config.yaml
d_model: 256
norm_place: "pre"
positions: "learned"
beta1: 0.95
warmup_steps: 200
z_loss: 1e-05
Each number is 500 + 40 x the weight over its row's rms, rounded and kept within 0 to 999. Layers, rows and columns count from 0. Numbers have three digits each. The size before them is the row's rms in percent of the matrix's.

# up: layer 10 MLP up, 1536x256, rms 0.118, rows 1123-1222, columns 192-255
# down: layer 10 MLP down (transposed), 1536x256, rms 0.118, rows 1123-1222, columns 192-255
up1123 097:408484487517442512466484557544513458477564553512455501450523548540508502542465479530515543514507533483508585506469518526530593553499475415527517503487472522475490604559480553470490495455492505
down1123 094:504494517471427505483529480512474502486558470488483424476527516544450460498428506502491480503490447575475583491493448446476433469515521504501560481472583506523463558513499502514487522574509535
up1124 091:567521546561456449540459516586434495411532503478492497484529517524435507480488522475429483598547448482590474456476448508507494482422502591479529552470568533484507416526410469495513579489531515
down1124 095:444434503459437534531488542434505506592515427445494487560495542511481485524454498507523465494501467512500414469492472505471575441551568504521459529465510540515509505478412377510499553528503493
up1125 097:495516516485487589469533486493468511513499519483577518483530495442493476522517459538462422560534539526588563513451501495548522483397501497439501583547473450514523478508448480527499501556395515
down1125 104:483509529453444479532528493479496533524532530490415476512457526482431513524512511452513600502455450536536507488530517517535592527549455524538514546473476484417511431469521571527471517474515533
up1126 087:610444495509520509562530496523500423482556494521475485561563539483500469531528492565438534488457491472445509500466535501456473505554464540432521466522493485468552435456515417455493467471442498
down1126 089:575499448527404476410590573492533471552501466416474503486505523443471502456559479443473510595516443464582563450467512515404571486521494446465498486500491533464467496471497515463462517496454551
up1127 097:486522446539461559524504498516482497510483489492485474482438553528510511447509594493506441535534505489519555411495404409517532468513457523511501613526541514478474430513455491502468526481541507
down1127 102:552487543560491442504468401507508504552454489463480542438508501514556557505592564469492557568460519487492472506449419493442466439502532465539436564493491516508510487533512519481399529471559517
up1128 100:576487467471491476512525437482460438508488557570502483492499581479511479517477519550517485502478589506561476520514509505573522572512518507534408514503455446450537517538474589455481457485458539
down1128 105:517482523571499484560487521559527563416486510495499535482487534503486507447518517537540511487478520427480507507550472493477472564587521487569567488471511471496445512516442515487530444564482488
up1129 100:541513491495461546528497448465520487498501567461537493507551459489457516518513577508477425433535507512480491562493509576496559518486477540462544523467451480511462538495549521443440541485578526
down1129 094:556426469508479432504498557490529482476490518572384536457434591527497518470480457491461543578446508480472521490492522503528523621456494471505505541512529564390492449488568462506471468525531499
up1130 100:522541477516540470509529537479436505417458511488518541529511529513571536478478495472490465498473527526561454464504505459485418513457484467460454555481542509522489507534552427520543520504428524
down1130 092:433448496434476479538467490496563547529499496604491531558444503516524497526486449518457506499511541500498473454523484508495522439514511510529421466495498502495485483504499563496478427434530506
up1131 108:506493587463506437511573498547503446461535464509478417536552495534586507462484500581530535530535495523475504526535507547471484513529500515496558505503499450474473461556404434497489496513496456
down1131 121:468573521561494574510507502506413525509514557496508501465488502514493483536509455474506477495448497473504559482542513453515538467436573543517511509509492511581498524490433494524524585489548536
up1132 092:499517505479522446509465505490464478490492495430534466510473531470524490506511485547548473509505504562470515524513546507462519534436521504572527511612493500432468482537439540577471511464498475
down1132 098:515546538488564445493526588445506476487541477473504449520510558515473519461415490550486574523457453495474396471534469568469512598465528515454482463507467444508531548493497472484506382511497522
up1133 094:440481480496581493481476553554510462507473499601528525497542478482474497532634443544541519427549528557531519508459505565494500440471460482483516458447510485519529529508479418448469501471487502
down1133 092:562450475493478441579496513502487559522536501460486546490456556504513460522529564509502552564476524489513471350549484484507516482496520524458477549557520530533477530539505497531497454552455557
up1134 097:485558456462477560481503549520463487499476475541431417468506467489471552503474472440502470435489495496469481448455495555506485501469509502491531526484517467472456520517493509539580472469512462
down1134 094:504486477656496539487540492546469486503485510491527529521528490457501474505428508506536552509536528542589489517531486528499573526536541512481522552537458492458508509486550538509490496451515454
up1135 101:525473549476550451563525497488436542428502580436502527546489465509515495435509496569526498533570544469469456553476561518526542540532579499470548520540518475469489471488461528467526449470457460
down1135 097:537520498504541534547421501466580516577477522529564433429481565563526544552490470479556497474570436512568503465512494514524504501539473457535492575505634467490519573493529428517470502457519510
up1136 097:556532448475530439476505539383478397484492490512437529524461482562473551472465425517466557529448478558408478506487443497491524472535516531499479496448544470478381496467490513575468560567478485
down1136 098:448462525581516476499475487532428614496500462515564526397522456529522496477496425463524424526528535508453527503517441437573549451486463466504388462427508506462530528526452496532499401467548495
up1137 107:480463507469526485496524538582481461510496463457482498494527527507484464559508468479479509468485550464523501479559553502429488492525466521464455537528409434488509445439473473483390465538463551
down1137 095:557533501481506468515587451491535520538521470556525549470511551493513521469565481535487509475485519474569541492499433528451491474551481488425555498448489512458563468488435535517406558507551529
up1138 101:424525452481486451518426521514496462462489396473481459516523504469520471534493504490538443595545531458506516592517520481443471454485515438538523465532450442487523528523534511533569543452504431
down1138 098:559494551488509485498500516395523450469477494480482476459555486499494485517532463459489498435497456437608465474583528475565506454515489500461543481535457542514447546557477528484460478521462478
up1139 109:498499493585476506477432430464508492458576517535525520485499540472570526589499488500516465558506488480549551490359519440487520433508522430491515403471508458517471538508539432525501587475488434
down1139 118:446481474561443533537456509579473481587484512516550517508468520539518516507479468611583487503460521504420510533571521443472415545467534552453549476526496415469489510452516484497529527447548530
up1140 103:431451500524520509483478444452512471488546547479508462492423589545486501498426528534467501481486439532484515484493506525494475540561457458529451497461538495540538512425495497465495496562484423
down1140 102:493469473567586459489486560499533546455543556492524506483514504535500431428507437517499514526537584498483479443452500400398543521454481497522521552549460502466497497548525546535543440484546506
up1141 106:517498558422410511533489526453496472542474541566463499505452486490475442556518466451573496508484498473509462496440466541519393512484563463514452525484583458532508444483573490509506501453472498
down1141 084:544435563457493433497535471453475496472512493522538535581507542509471476493505544515493482490442485482502467494510448500413547525573550499530493499455441510514542507521478533534497540519516492
up1142 093:504602462448497505432529517456477529492536558538524516462519505495411538506440549461481500568491548528507544465552451524516407490509525447532525489550557548529466470485491457565453436458488511
down1142 096:523541508425533536557483508489546540481471496499502550461457468382522531480491454446541454491546520522477478504498505446490597591467437528494532446466498501452478548511447468488498559547452400
up1143 099:467531511553532472520505507478508502471469546439483527379452449543516477505540518548518449529462540558505471535470511473482516489488424530575478553522500554505592486510418517529470499508479494
down1143 105:457596477508536562498514531470489540456505524510554473506574541474472457574502481437448493451427493564518527500538496476499533496480516453519568518473410466521496500454529503513513516461420481
up1144 099:456509443547538535554437486521514530502530488463538472490533529561503523479447400444513450438498495532525471554477472513515499517535518485493370468484485516473503468485443492518557475508513467
down1144 085:424552476407515482483443517546554547503496491554529491508500496466532499455468598487484498602554494493530481551490492477523496498498453443517530444469532481473448522519456548465452475494557449
up1145 106:468473431544477532459526548521491502450548501524469547479441473520496527448601501440532513480494478457523566518485517547468417376493551493458601509452473471457541544567568473524481524526469575
down1145 113:479486494529464469426496507516520462478495510523498562480497527470478588402503523482492499556467447553455547481476486499476507535533491521481515463530504520468604534426553471496474472502495474
up1146 098:541432492507429547534467509510456565461508482628510521455484482494453540437468515524449449525430515531550474451528504511476462492561507480492552554501502528420448510524507508538483526514564538
down1146 101:548510456478575504504536463532518522494560491524509463473494506565491462536464518501528442510493530519470472449494455504478467519488534494508446538558500423507564516525538507476547465539440462
up1147 111:546497543424557503484474489421491527532542409502574493535560539471532554487446504480486522518497498442517518490520506492542563517490445509452503598503472511425523460547573541532448545471483543
down1147 105:514541473524420525502450522600520465484542545486478511471539492523422549488528437463471428569584497483520535450441475489541581508532536520495475444576453465473475509518510530530513542525469536
up1148 096:517514529534427532490569553558485531485489466444503536441529542551433579481539487454502533509550457459515527479535532485466483477535442518505513519462532490456503545558489477415549482490428486
down1148 100:531552504394487471509411566527507533499483566479501500472429491531490422516524600532479502514512483471535506474442522528549471500508519435446475503489489530422525494460514499519462495544516486
up1149 094:509512578525622515468501562451461480435515480506497438508500493487498537547522556491544454506543525471480551492472504551487447505496453484532502541453486459375496556575432508408487507451513433
down1149 097:469530487461483545479560446537527500550457551445558502513458538459546450517478453494585532493430460490403538427452477511574473498471531491499491482498488534455460440500511417482440502554489489
up1150 097:488569461521478489508523532452515515445470515473454509506480575464543493515450521446507474482563553441497507541508542540516526491545478488462561478488445497458496483454532488537454483388549401
down1150 099:493504502535529510482490485472531493546535489451534494551516481536515488482505443453488537515525413523435450457508512449491533554511537409548523368490548421508520562483526474480495539549549541
up1151 100:567484516479571523540535423474493433464503548450479531462536542524487498456530535559529513493549502430537441501514424453447518506432509476565513545518556437522464477507493504500492517426501634
down1151 093:487496503560475496488538419421490494530524553464452537491470535486567472530499543559463388470494452450463484526494545511512489456441498454464522421529590497496497523469531504513541453437487515
up1152 097:510546479493544511520458567478500492467582471514454481508480502485467539488601461462557495474414394516528488432525400566525504432483532465527512529497530541493514454535518542538501460500483525
down1152 095:505470482500420493485535507533549459511487516510626543537485422541492503564465572518481546506556522495564460468494558535503486594543540538453507452551470452544432482535488530511518519468522459
up1153 097:466495503608577536542470526580485524501520502501510520490526484441427456493444553516485555552552562503542436566503508539555502570498467441514457480553501435453486469515480513538472486452478473
down1153 101:445497505531452488509527491514420473513507462520549461506442525445548480505527483496485517532521507454562496472561486468490481490467537532527542480460464475559528430559500445531528457465380453
up1154 133:527583546482531532528536440601562535392556425601508507542524524476471433431477549492545453491430537551546468541482446472544510500516437457490491595445550495499459509497519497515469543500443535
down1154 137:531515491485465556524479531536542492465498510554500489551505501505495461448506570523590508559471549484504565536476478448479496483451479479481514523444547490577396524530411427566426517492501520
up1155 102:534570430541456527505473467510460461518529522555577481519507489500495475559554576492514500530474537516542513468493463456494535491481455465476442491493530490508469458505413508535459459475541500
down1155 102:492399528477546526533490504511484468512510534494504506526491552524412485489506558508401505584485494418497455448601496440514517577466491562543463516497479468506436484494429467435505468451504499
up1156 099:532475505502485481592504636535548529477454541467515546418479556444506470449538521440500575484521523439465526468514486544453538513456563524528454518493508514526470464491525503519542501473492511
down1156 099:492498531437493550480505407548472466493433501517498466476493446484488475531509475570513398488521492475526516518545472423570482470488474518462541482429506421489479481458522432534523538455477561
up1157 087:485505476475525497458501474454550515480479439506539481508583505545530451469452566489498591503480517467553584511516429461485464491535464450426397538490448440455477482492487564481444584489592558
down1157 087:483479479427500463426493485536574488569473553492458490496454493458466507463512404488529442447443559545483473438468524520556546558493529497569448513473512474504507503523551494461525468502505495
up1158 095:464482573521508437494491428469502560530413563469508503491486489515513478516462552519542533543409478513514551477518524482523487540505469539530533487496545455570483466477524467471504529443485508
down1158 089:488442522477417471525558468520408537443502502461460538571495451453556511510507496549577527468440512474524515488491497458498534572502545540492509511514477499441515466491508528507511514462478610
up1159 097:530581460496559464421435505456513492486469443504514454475509493512465516563529517509491511470504509427525524471479497491554439516527403477511465546522577482496511472453457473527497477472511541
down1159 097:492447618530514466590481528521521448531479486502537591463476491467540473477526454497510460501546480508491575489495494464548428478501604469508529461470470510509444486493503481534472483543471366
up1160 104:450573461512442502445513504477445506571516465589473505494469503445512426466549519502526486546481456547529530559439522565532525459466512523516477546436503515441513520539545466521497448428477537
down1160 106:559438353553456476468518500465566472493469532493436533434560584485527506483525493547481512483451431474568501540523504568489504481475514508531520478445539513562489536475567465468397512472482517
up1161 097:479464418522515543536473471499567550516430418506542486483515440478496507533471507466498484459426494479559437437477497475380542497568474509502522490528462557525552473514462507427477522481498529
down1161 086:526522501377419469510560634495454504492505562517462445548493577471530447479562481523580467563504501472497387532520523516472495526441483463487457477413499516543555454512512495473510538513466486
up1162 101:531465441408489531455499442490513528637467542531551557465499492561546491473472568493459488493562408503491509525516465522485541465471477524547548529454477524477420512513513450454457437463468495
down1162 103:544546467492481471477483521522454409462503557480494458483552488500484474509503446472472440479507446511577449582496480498519531456481573574502541509522507515583426441530548578469556515516516455
up1163 105:551487510535471495466531511551455531539492495483426548495507495461465438507494495466499494509547455521559503449447493611511566461461458520544565538491488500513532545515470441514453506516510570
down1163 105:477523464481482476438505572519504510525607474477531514555463440562517455445501526501471569486451456454560525596572522419508476511505505537483466491467581530475493506528522569517568475490557463
up1164 102:507590455542551469432517525521480576525554429465374557468500561539513495540506523520542479515482484502419463551460488486510504476487457530471470552454542482510480493474494497479480551419499482
down1164 103:508545572542503505478493530450483513446506497526451467556480556587578464569448540513524476413539463531526529472493503503509530515469535442498498487514403503536413490414547506486447473503483457
up1165 099:564572511535549488525507467456498539383522457563398422426531520447419515519449522434487529507436483451431467480513489494454560532511401483533457562429466497490561470591523522487497477525474487
down1165 097:454492553515490451469558509520516540485497516568536525513484489504483554489536574507514525444520499495482467432463497494477534499427601569553486489534485442478556452505542487425501473568521558
up1166 093:501432519445474496545456503397542491525478421539534468461474547528457435576418480456463578546446573496520425528465528536500496531577574438569426534497526526514507532498433537449523508478522515
down1166 093:537615473480484442531506505466516486447437540533458500468493518514533432490537518498522477555481449471488568493517521529451461424518489534420477522489476545538497465464564533570504583521523511
up1167 094:542487473495532401493609513475520443509504517490527565497478395534492388480434501528487574465498510499504500531456474491418448497588490484536479488496493546510573544523465486508472504442556505
down1167 107:513452487539555478474512474456495531559462468510465545542475439510531463514532544573598560512535585562422491421577544519482502489480547504438433526543493424509510508511462526506527476505547458
up1168 087:461512433451513461527520485520547532511505453564516489524524503517438452462565534451481533405451483448517445446548397557479457510566543525557511485521462490535471496466515543546457519526439554
down1168 101:515490505459520527494509457530452450463503451501419452506478421488576520514488526541543542455565480508535499479488518479508479406571509547484545480460440504484435422440517526581464448505460539
up1169 097:591483476459522502528509484430505427466439533515521527493495484489471499518477528540489515466458523512595495438494528448480487464448520475527478523419473528507499485389433489465533455430445535
down1169 087:535477513537425396509497458510498496505446453536618473586497540552520463463521505532528530477506447512447484552605548491458456492552555512574481474519468479526535515495495435541571412472525511
up1170 090:527498554609516434549508464492536558461381547517499490433499543542495422524504474526496519503410547458465444476480500520524498471460563391461533512485554491584589479535514584501490504533511438
down1170 088:556535493480445497532547460511479460547532485587602450522407494507469502541538534493546425537574484453478502498508468549492490510516437552512498543569496506461421508442473476520551489526523493
up1171 103:506495560485503479527427487440519456562562441517495586545495454520540417511534519546569537524543518512538562452504515537547488506556493462594430563452488520524522516477513556505553578445444503
down1171 095:438455509505511516493526502493510576449552476497551563392503510560506472491556599494425581454499444495501486467496480564388494463517455488469499504520455481562535494556507505502533498475521472
up1172 100:588528504448513513505507550449536454491499446530519466410558522503483498490505520489459520508492474467505474490447471490550489468425410473453533471565529510480442413522481530536508485530551475
down1172 097:504525525494499424453466508605402511458457566535537473566519530452522526449490502518480528533489506422457509589540515504392456562567554535551500490472461481477546592517484525506496510474490559
up1173 097:524501517485514509541469544453476513477508484458438488565499507495403500403507537531509631476491552477519484532460485449449523448496508444526575551480488476537447452505500535494520492503520478
down1173 090:567436523526464497509480535402532520497502522644522539540375478516500543487546500504527496500467474514474467562500571499491499509474440467471443435507534520556568441525413521517507545488423405
up1174 093:443498502537489474513581504560447508593532504451479448527465460458511468468443478474561507505486467508562500508474483535506478553514510498499500516442529475488497523501479483534499559514466497
down1174 087:549535566477512529548486471493558505521522464493544579522551505488519455497506477521509452577470589508534581452477538540486493491499429528437545473466507482494560513491448520521474431478509458
up1175 091:523525439438546527441557472524473478490486529459494457567515528522455465453496572523479549495512442479461521483480473494426496513526470392473490486512514550521484513528450424446486510533514472
down1175 085:554465546541583523516446517566456486552544504505531510434516509526467492580510519505575512504478529480486503532487443494549557532476612508472522516459409440471523451527538547468503497467433480
up1176 091:455511588463539464491452487510481511492506506484440579523524476506583481521434507523590517579474498528420489476541481399423570472528605572455489561497496569462479522476514530468480509424483464
down1176 096:586471498458496516485541393446465538517542480513435451501521493551474476543435490521438468502499432494476448471470476541528539481558470439635503520516546507463488512485471508506458539616504444
up1177 103:574545518488501481576528451516495492518506512543508517530512459492500472490507553446559527514483458442563471458536513491602473483495453498509591497420410500520488507500501466530493503473422502
down1177 103:522498495455444526485595477469502464546481526446458520445537518491490514498514530398459564484520429487497537558522595485514566505506486536473506482470428518508511552583495571493478556448541531
up1178 103:557583518580481468495522474531522534403458479583501563538582507506514445507456509502549481563547489497476494452509445513425470469522530505490485447515508470478443505463556446581504480498447520
down1178 105:493471466516546532501489592515515508484533499510471482451453460530470530489554519513508501587463498507525491469526532498489425476524526509481566488485498481523551521548496532431482517498508514
up1179 097:543447433526479481522558514494501446517557536456530474504471517531479502515544518473493514452542565494525503462490524569531520432502569390543432505480495483465452560504422518479473534484517534
down1179 097:508427456410546478484524504461499446473474500431436477523485420410494549471538497461561453500511485478507503486490576547472557515560522529553421420523526499614514501522557504532483512476493453
up1180 093:536487395533492509537611581484537428551482508499542495544467562403505490455486484546589461599547464510505530590517502502484483454471501520532526522467493549482553474498511494511423481552506469
down1180 099:493495512515496489538464513511573411516537515565468555464505500532475504456493488528546483468484533473414531448512474480476444489447507517504466494517515423487539487508568477540560455483500440
up1181 100:531457439483547433516501476462478510495530562519507519512489590452471494518434475477485484481491458507456448521495532444496500494493492574465507507550513446495530503491479459497546525521508585
down1181 086:446537530533472530517498429562469461564506533492491523470490511460470516554470481478563488559534507537492467467485531530565476443485483492512530484587450488543484528390525504519480568481474441
up1182 097:470523529552503542543462523528437530475495440480531522465512476479517473499570506416521443476499505459498510464473489472574571516494524463555499498523476495517519490480478573566536507525533398
down1182 098:579519495498452489424555413500510548521481528461480552480525515487495466521483553469512485572546529544492566493503491526509482499489509512521450521529439472529490487453504500467462490535593470
up1183 093:477462412492410501577509420522453450443378527496501484520463443500503503470563513519497439537523511463523537488502526552444392500490534515485517452543494481434532426476576383448490466477487492
down1183 086:519429545498459483508478486477506502490500525478500529448538504462492520450525493567528581421479515457434423495516518507439496492439468531551533506427479511486461475482515437558522471467534445
up1184 097:433568451450584471463506540561442484472514497464445576393500471423515492517558534568529587561546523494499455538511579482521476517569565475493481509490510415471442487483463502526486507483567419
down1184 107:466431581479472412442519517536496523483446510470429544517479494400525553451482565461487525466411479585517461493569482464468448485523481502472462501543510541498515455474559549465470486568555531
up1185 096:492437442491458518542576512473495527564550513558502582545477480487470461478510483504477453504480520458506514477476559498519557474497449530433491499524521471450550557455449550516473452414431506
down1185 089:528532514478499497480509499552466412490477510484496474522514533497441575522546471464493443421455503526520434518540482473551515521463540419424559491554520486443530510487502563495478580506571514
up1186 095:512498528494502499542481511571398446662469514463567553417568505499466536549482463466504503500508447478551463466425470501550488438444558464510521534510463500497526486584541476512510552532421524
down1186 092:476506511403503521538465518520554508411430515503530417433476474558531477472471549518509543519538477527521508495557597533453447515494413546514533488504561523529440466407476443549549431435499485
up1187 098:483571506513493514436507452492457438524483532531518421519574561537521584522564461500518533451559445477522493514471502543420489431483494474510526504492544545495474524432557468480472540481467501
down1187 114:531489581510561552458489516475411434485469526510500444456454467513489534507501532551460517530505530578549486482435523584463543419440495482531446506501491542535420570542485541586445499506568546
up1188 105:569538507485494405472539482520512535492494476448476504513493473504458477485444508482528497543521463464540491550511368465499529519551498497498501521502534505461551509533489520541512522475508460
down1188 106:493552534477424462533422538556449473469422546524442515446507463572614498428433500568477524503544518443505486443493465539423556496447516497541523528528469572486519439505474489517538500490500542
up1189 101:566498510508497453533555508505500496555459500562501425496545501504485518531518509495517503441473438465502479490489555496460436484450512501512519436496486584496443514529482507513540531475374504
down1189 097:458457457508486376487435455478506502498576548508496494484547394472530483550566471498500426512445550510458487479475555485511502537460443491491501504502465520523482547508521515494527615488578482
up1190 116:527597517504509487486417478495490553517502503469522467500457500528493511521459516449530540435533556581506584429543504521502463433452489538457537567445532502508434542501522520472459527458528426
down1190 115:480446477410508493518562497484503436556529553533479541488497537464457516522504472520506487557500471463523465511453472497558580546477472462535426471610481456540517470553506573447522465482491533
up1191 098:486540507473463459504421480492555524519475539500458416529479502440553489490462524539446525505526469502546457597507439589474561479490577497447394519503552515508459456528530569529529477475466523
down1191 101:434424500504535473517442523475529386534464553477473527582450467503506372472549536522469522447470543550495489443497517470474531454444465487483552514511516518481473457545537481503485522471504541
up1192 092:509449575498491534546604475519489450566471469488511494489557523439468550473551544515512557475478513517542449489444524519450499464509461506479513440512489583497498465508519439460541594521479475
down1192 096:504506522538476487493514538498426534431521555499469462442460501506578467482537488513522567497480477478445410490492461521443465479538487581506539470516450431459500466507496529511511515492557471
up1193 110:502492480538464501444494566599517516449469466511445466519492571468558510484529521506510554474475526510528502530546457656532534549410486561485518508527532465530461500532434546497529473450480465
down1193 110:504469448665439512529484476532529407507491437436461464485495446476528508583518490491534548481505540514527473556462493469436492452445488561513507497483521514518492495472513529466480531448461487
up1194 099:472521476492494508498573465478451459538443519498518475432463479455523564414513473598564510541521561561451548489541458502453521486494547471507424461399480465431527518475553542519583512513513482
down1194 102:520479545525460513490502473544463574516486502469502525537516482533513519503565492477444501472496539521497466513557523495480536496457480524544528487465491526522452483452572325460552515481512392
up1195 093:516497539537528414457534463534538484501572527496408484478441510528459569484530516480419480462536498516490563555518491485457426488496520567443541483453537453533494533476536495516520517448479507
down1195 088:474592492547505494492445533532540529469516504524560511551524466530601528494551525501557475539447591526521488471488428487549579553507435479532516525455538521516520494556481570382431463525476551
up1196 109:502515535552497506438537508452398487493457617529460479534539438486527516508458523591533531544514571496446487453534495527527507435481469473511511599475502577448417503441461483487523454506447564
down1196 100:433500480446535438512463512508485527535520428491448555521569528538537455513512450470460503516463482442458512464487530479508486519467512537499497493534513491493484492515467552573559487401499550
up1197 097:557486550463522489517488488496526440517569474526551476533556519445475549524508480472564511518491454504551473513529511569583400452464492429523509540477531534519441580553511472468543467525496534
down1197 106:500523541388494480562493537495485542530504487525432467484497471471503531518503523510506540506489478399475490469506509519479528575511430474456506539474505459519517390549507515579496508478565503
up1198 100:449498539518541487528533542438513487536469550522504555535520473532559454480555512517566456568491513573475522536451508487480505494461573550453533483483524452535561481418537545490461524424464506
down1198 099:474481521427556444531521605544559485465489570521405490485500467468501552521419467491487512465462495470427443520474544542538527482458541529474537469525533581573497577440454471545488434468424474
up1199 099:464530472535448482487461452581462443467488498520581357581469447451484523455469550555559445457467545490491454553540578469439487412521482578446513519463492515542456432455549499559513556498556587
down1199 100:461543468495515529503578506559481479543528518529540503557618513419508500459493534513590475538491496556475502526522481536496547517530530511486423506490504502448436469517458565461497599470493552
up1200 101:511523507519546558507490544538486520568532523499560473515505554500508469447540542444542507512507544520523531474508502469469545511457478510542499508443503442517501451589472475476497516508438493
down1200 097:516398506517479407518546410500550488499527498509523573556535492546555460489483520556496498515461474541518549524534490517485503443588566483445561436550416478478522558449474584559526512521493557
up1201 087:460541519517598484497524394500526551523502500527520478510530489462511533425427524540512486433532534448464566543487531505480432493486550536483517616487479529442500448439492521519374549488482523
down1201 093:540524480488444474532539531471539473507480520500478582512515533470525474499479560495455615534522571538552483494481446500516538518496554442492531488474453431538519532472473563501542485523438533
up1202 089:590599491496537534481509505500451453557502485496538480511499464526489440551497477550500520464453470523513453424549547487546461436513479483477534468417469519532503485477493538523454488456499526
down1202 098:506498476565509489540547433549483510488532444545474500451490543485462559480464461563484527551512557529460491518507483496559485451478483464528476537450528463480430481505474606551502505489475467
up1203 112:517465497458503559568544479519569464472504409569552518517594512507420538482449499430555493500585538454527479481510511515458581512533528549476472490518495544536475494525457487447523529479553467
down1203 116:535572436623505516515465519478577468540484509520513435450463481528547500426465522559428513542606478482557617558487541535474475448516431481519590433508504536428470547488547536470486521524504508
up1204 099:475454492595465542428564524550477457503489418435473525461487541487491474539574503558539532455509583475450523472459523491525428424526506484502521457495444472457374520463392473528507506447561560
down1204 087:453520544458503501535504470420530465520518476549470485494545486505446414587516496478481473456467512562511453507473517513533525505558399478515483526457568485473549548476474510444511476517558494
up1205 100:479529477514514510527454542470534502446527488514481503466518560438477503484499502483497535449442490510512479491391457502495450471469510491549548458437534542532581484508438448466506564507496586
down1205 095:368491476542528479488487526506503477548469452477537497536519513483483549544512422504545422526563501502503512534473479402515557517448469552519511537527528555498552540526442449412453478482545542
up1206 098:462490503525553428441525519528515455561490468457510527562558492425578454517440511500487557473540567437544588441493556574486462468539460527448563566438510477443484575525474520584517440554456456
down1206 102:490581467518446508478481469451478463508497511483497492508443509573550572489473405526452519495534549432484494529524457503489507489388445553493576545504466490493552434521525540505484545488532539
up1207 091:457468537467515476474455527517527456453455507540504558581447467486491570580535456527500436541504476537531461528501493497499570455535513500507512488531493481524483484516475493498520544510459503
down1207 101:531484481462522496466497474532508562495566458526446527522517405511515512517495487484483461528447515482460494510543509496494421501464550480498490463520506463517538510444547537515526521473494493
up1208 098:515531410447513524514542541553492472518464446498480483519533530470504474486566508469518558449488438440530463487516512540429530581489495507496497531521590462460506542533446465526497565587544523
down1208 099:453478593448487497528446464434471480539486537466485514624491456549508482494462468496500482463503615484542484507541531559519500424574517475580484471461522470592485440499483445491537486637517470
up1209 100:496505553449468510497506518475487442476460492464502525520462578472532507539458530561486473407525468504513425530496501518494580476612465420511466539406503523473477514520541472504530485485509548
down1209 093:513597482554459537544455497493534540479527472551488483495427518426518507509524515464456466499435490508523524570502502461463556546476410488487474544552466507524459571536446486451517441463469496
up1210 107:477571535442472437514457456460475514494470523501485506553531540510558462505521508526514496467432510466530480533491460471471485476479484572549598525494518563495483507443573571489495522504459503
down1210 108:520521539439514524514512474467490586505468549419527554560537538496457499500575487495506558445513496576499488506550504479506530489459507542505538511429471579530512442460427556461433475563533514
up1211 113:477527467565498480453494489548502467458512520548486488525505616562509483500424502517540551489480541487485468520463498477552482500472485509535465431513517533551482480502481540482472543531483519
down1211 105:514481662519519513494512529446500480471572482503537458486522450542518515471437456569512435456528501467437413525507450526496504473517516493517519493413528522510505482494468541505448493569523594
up1212 106:399572467446620504546500491461570512504522502472564465506513564501436555487493580540474546542429559499439468522505521546465496416535498485476511501511460481479537476504419418476532419459497482
down1212 095:399486542451563508463426446488535565575454557574561527468474476462475486458541487475444559488574515542455473451460508555483527537476531452522514473551500427526542463497474489465558583498512519
up1213 104:485524494461541473529538511538453446510502509527464476487459526536488549559498440493482471516444544502519454590611578525472470450488507503462502523424480524476593549456551456532531465398443528
down1213 104:438527429445505560528545496433498487494545498504473475498452561515526430494481450474493486495552455500506475482495525502558550522509555478506501495469486501478467539548515530465503537503509530
up1214 105:440536480413507543573541452463458527460514544563542524563595518502497478481492522482587460552521532541443435460520492465515536516521542475530481596454501559468571472494502486506549565459485495
down1214 102:528506431505476529408479540524464471571522486493488499551490515450524506461481515455542518442576575459529494540478552450489439562554488484615491492461457553533513585525483517563515510497496449
up1215 093:498443528546436442545480515532483541466532485473555460470481467553546544475515522471553518445571524510533547496472480566553546475571422539497448435508480478453516495511454475382508482519518463
down1215 090:471406507446537500512521409493497368450492522508438480610581527436560567534545447480546470503547500542445541530434557526519431493479516513484462526588507468504417530534461505517550507491574514
up1216 094:544538506512470492512536556507487453532541465535447489468515568505456459466438472552583487437510527489541516522538434517471553429492540467491552505445502501552469521562494558550508490396429457
down1216 106:521563484485422515537484513444512461491473373505575563516451510494564531466512498484515516546562478465456486576494501577462488528451438582517562547467523461471495464500523475497490538505531528
up1217 103:529589521473512490561519520509470426529437450451463438501537546542512487579498519445438489412484493507565523439432506514505480509482460546528487540571494545483491483601513562511552452510478479
down1217 101:446464471530498440487482528504519479487535504533465523571483555444532538496543450449492468567505515499513514408508481511481436507476560441476540477561515557544452513536557505501433510474562550
up1218 099:546459498546450517529416573482507537460540607518484433519491480540418526525534496555528536494501464461513469520501440515530476481472532465530577528528529494413478458520478498509515411516537512
down1218 092:503531440534523470451558550506563504524545489469539523531542509547568485563511580435530473470492474524576464490560523475490548527580511541506483513510486545499508505472477503522367515460556460
up1219 134:473521466447511478535447503433467535482501463499489481532523554499474478547551529434509511474528512531475437602506491475515488421487499515598570507503578522473439591472501473523526462480437452
down1219 096:444533506515537558572455492517470556472474535489528525455548549524531487463502472491478482504472449492506519469470460487449582531575439479456453537427489503458429524535548579498529587465521482
up1220 099:504546550551507553478558611472488542542451535496516471481503467489488524525558440467519473478513561446518502516523495509458492496524458470544453563522472540473542507452514507534500497464490584
down1220 099:552504488511562476508435527470536392516468485498586491542510476512486462463540537463586525466527506505511556511487396502473526437501536395529573598520549467518494542475512476550499547521461477
up1221 106:511498526519507458541547474518510486499464485448483482557552571485482470505488487465535473480478487491537464583515493489610575490499538500487452440533497495452487501472507496469512584546529562
down1221 111:524462452509524483583498480494506497487475550472486494463486464505525496512488490520596458436514503539374531512550546588429473489489555482508480474511523503517501501438498529560544541478485492
up1222 105:479508570437547563484498500477484515473474537479444459443484497412500554478470497448517495516508499505458480539530522504457512497498444487441535462525506509509485509459470447452494498509536468
down1222 098:479525423527466413493514457501410484536532543502445523502488456456494469558460460571489517462520474560510523461537547525518534461534538491488557598461501522511505557466440486513519515493561504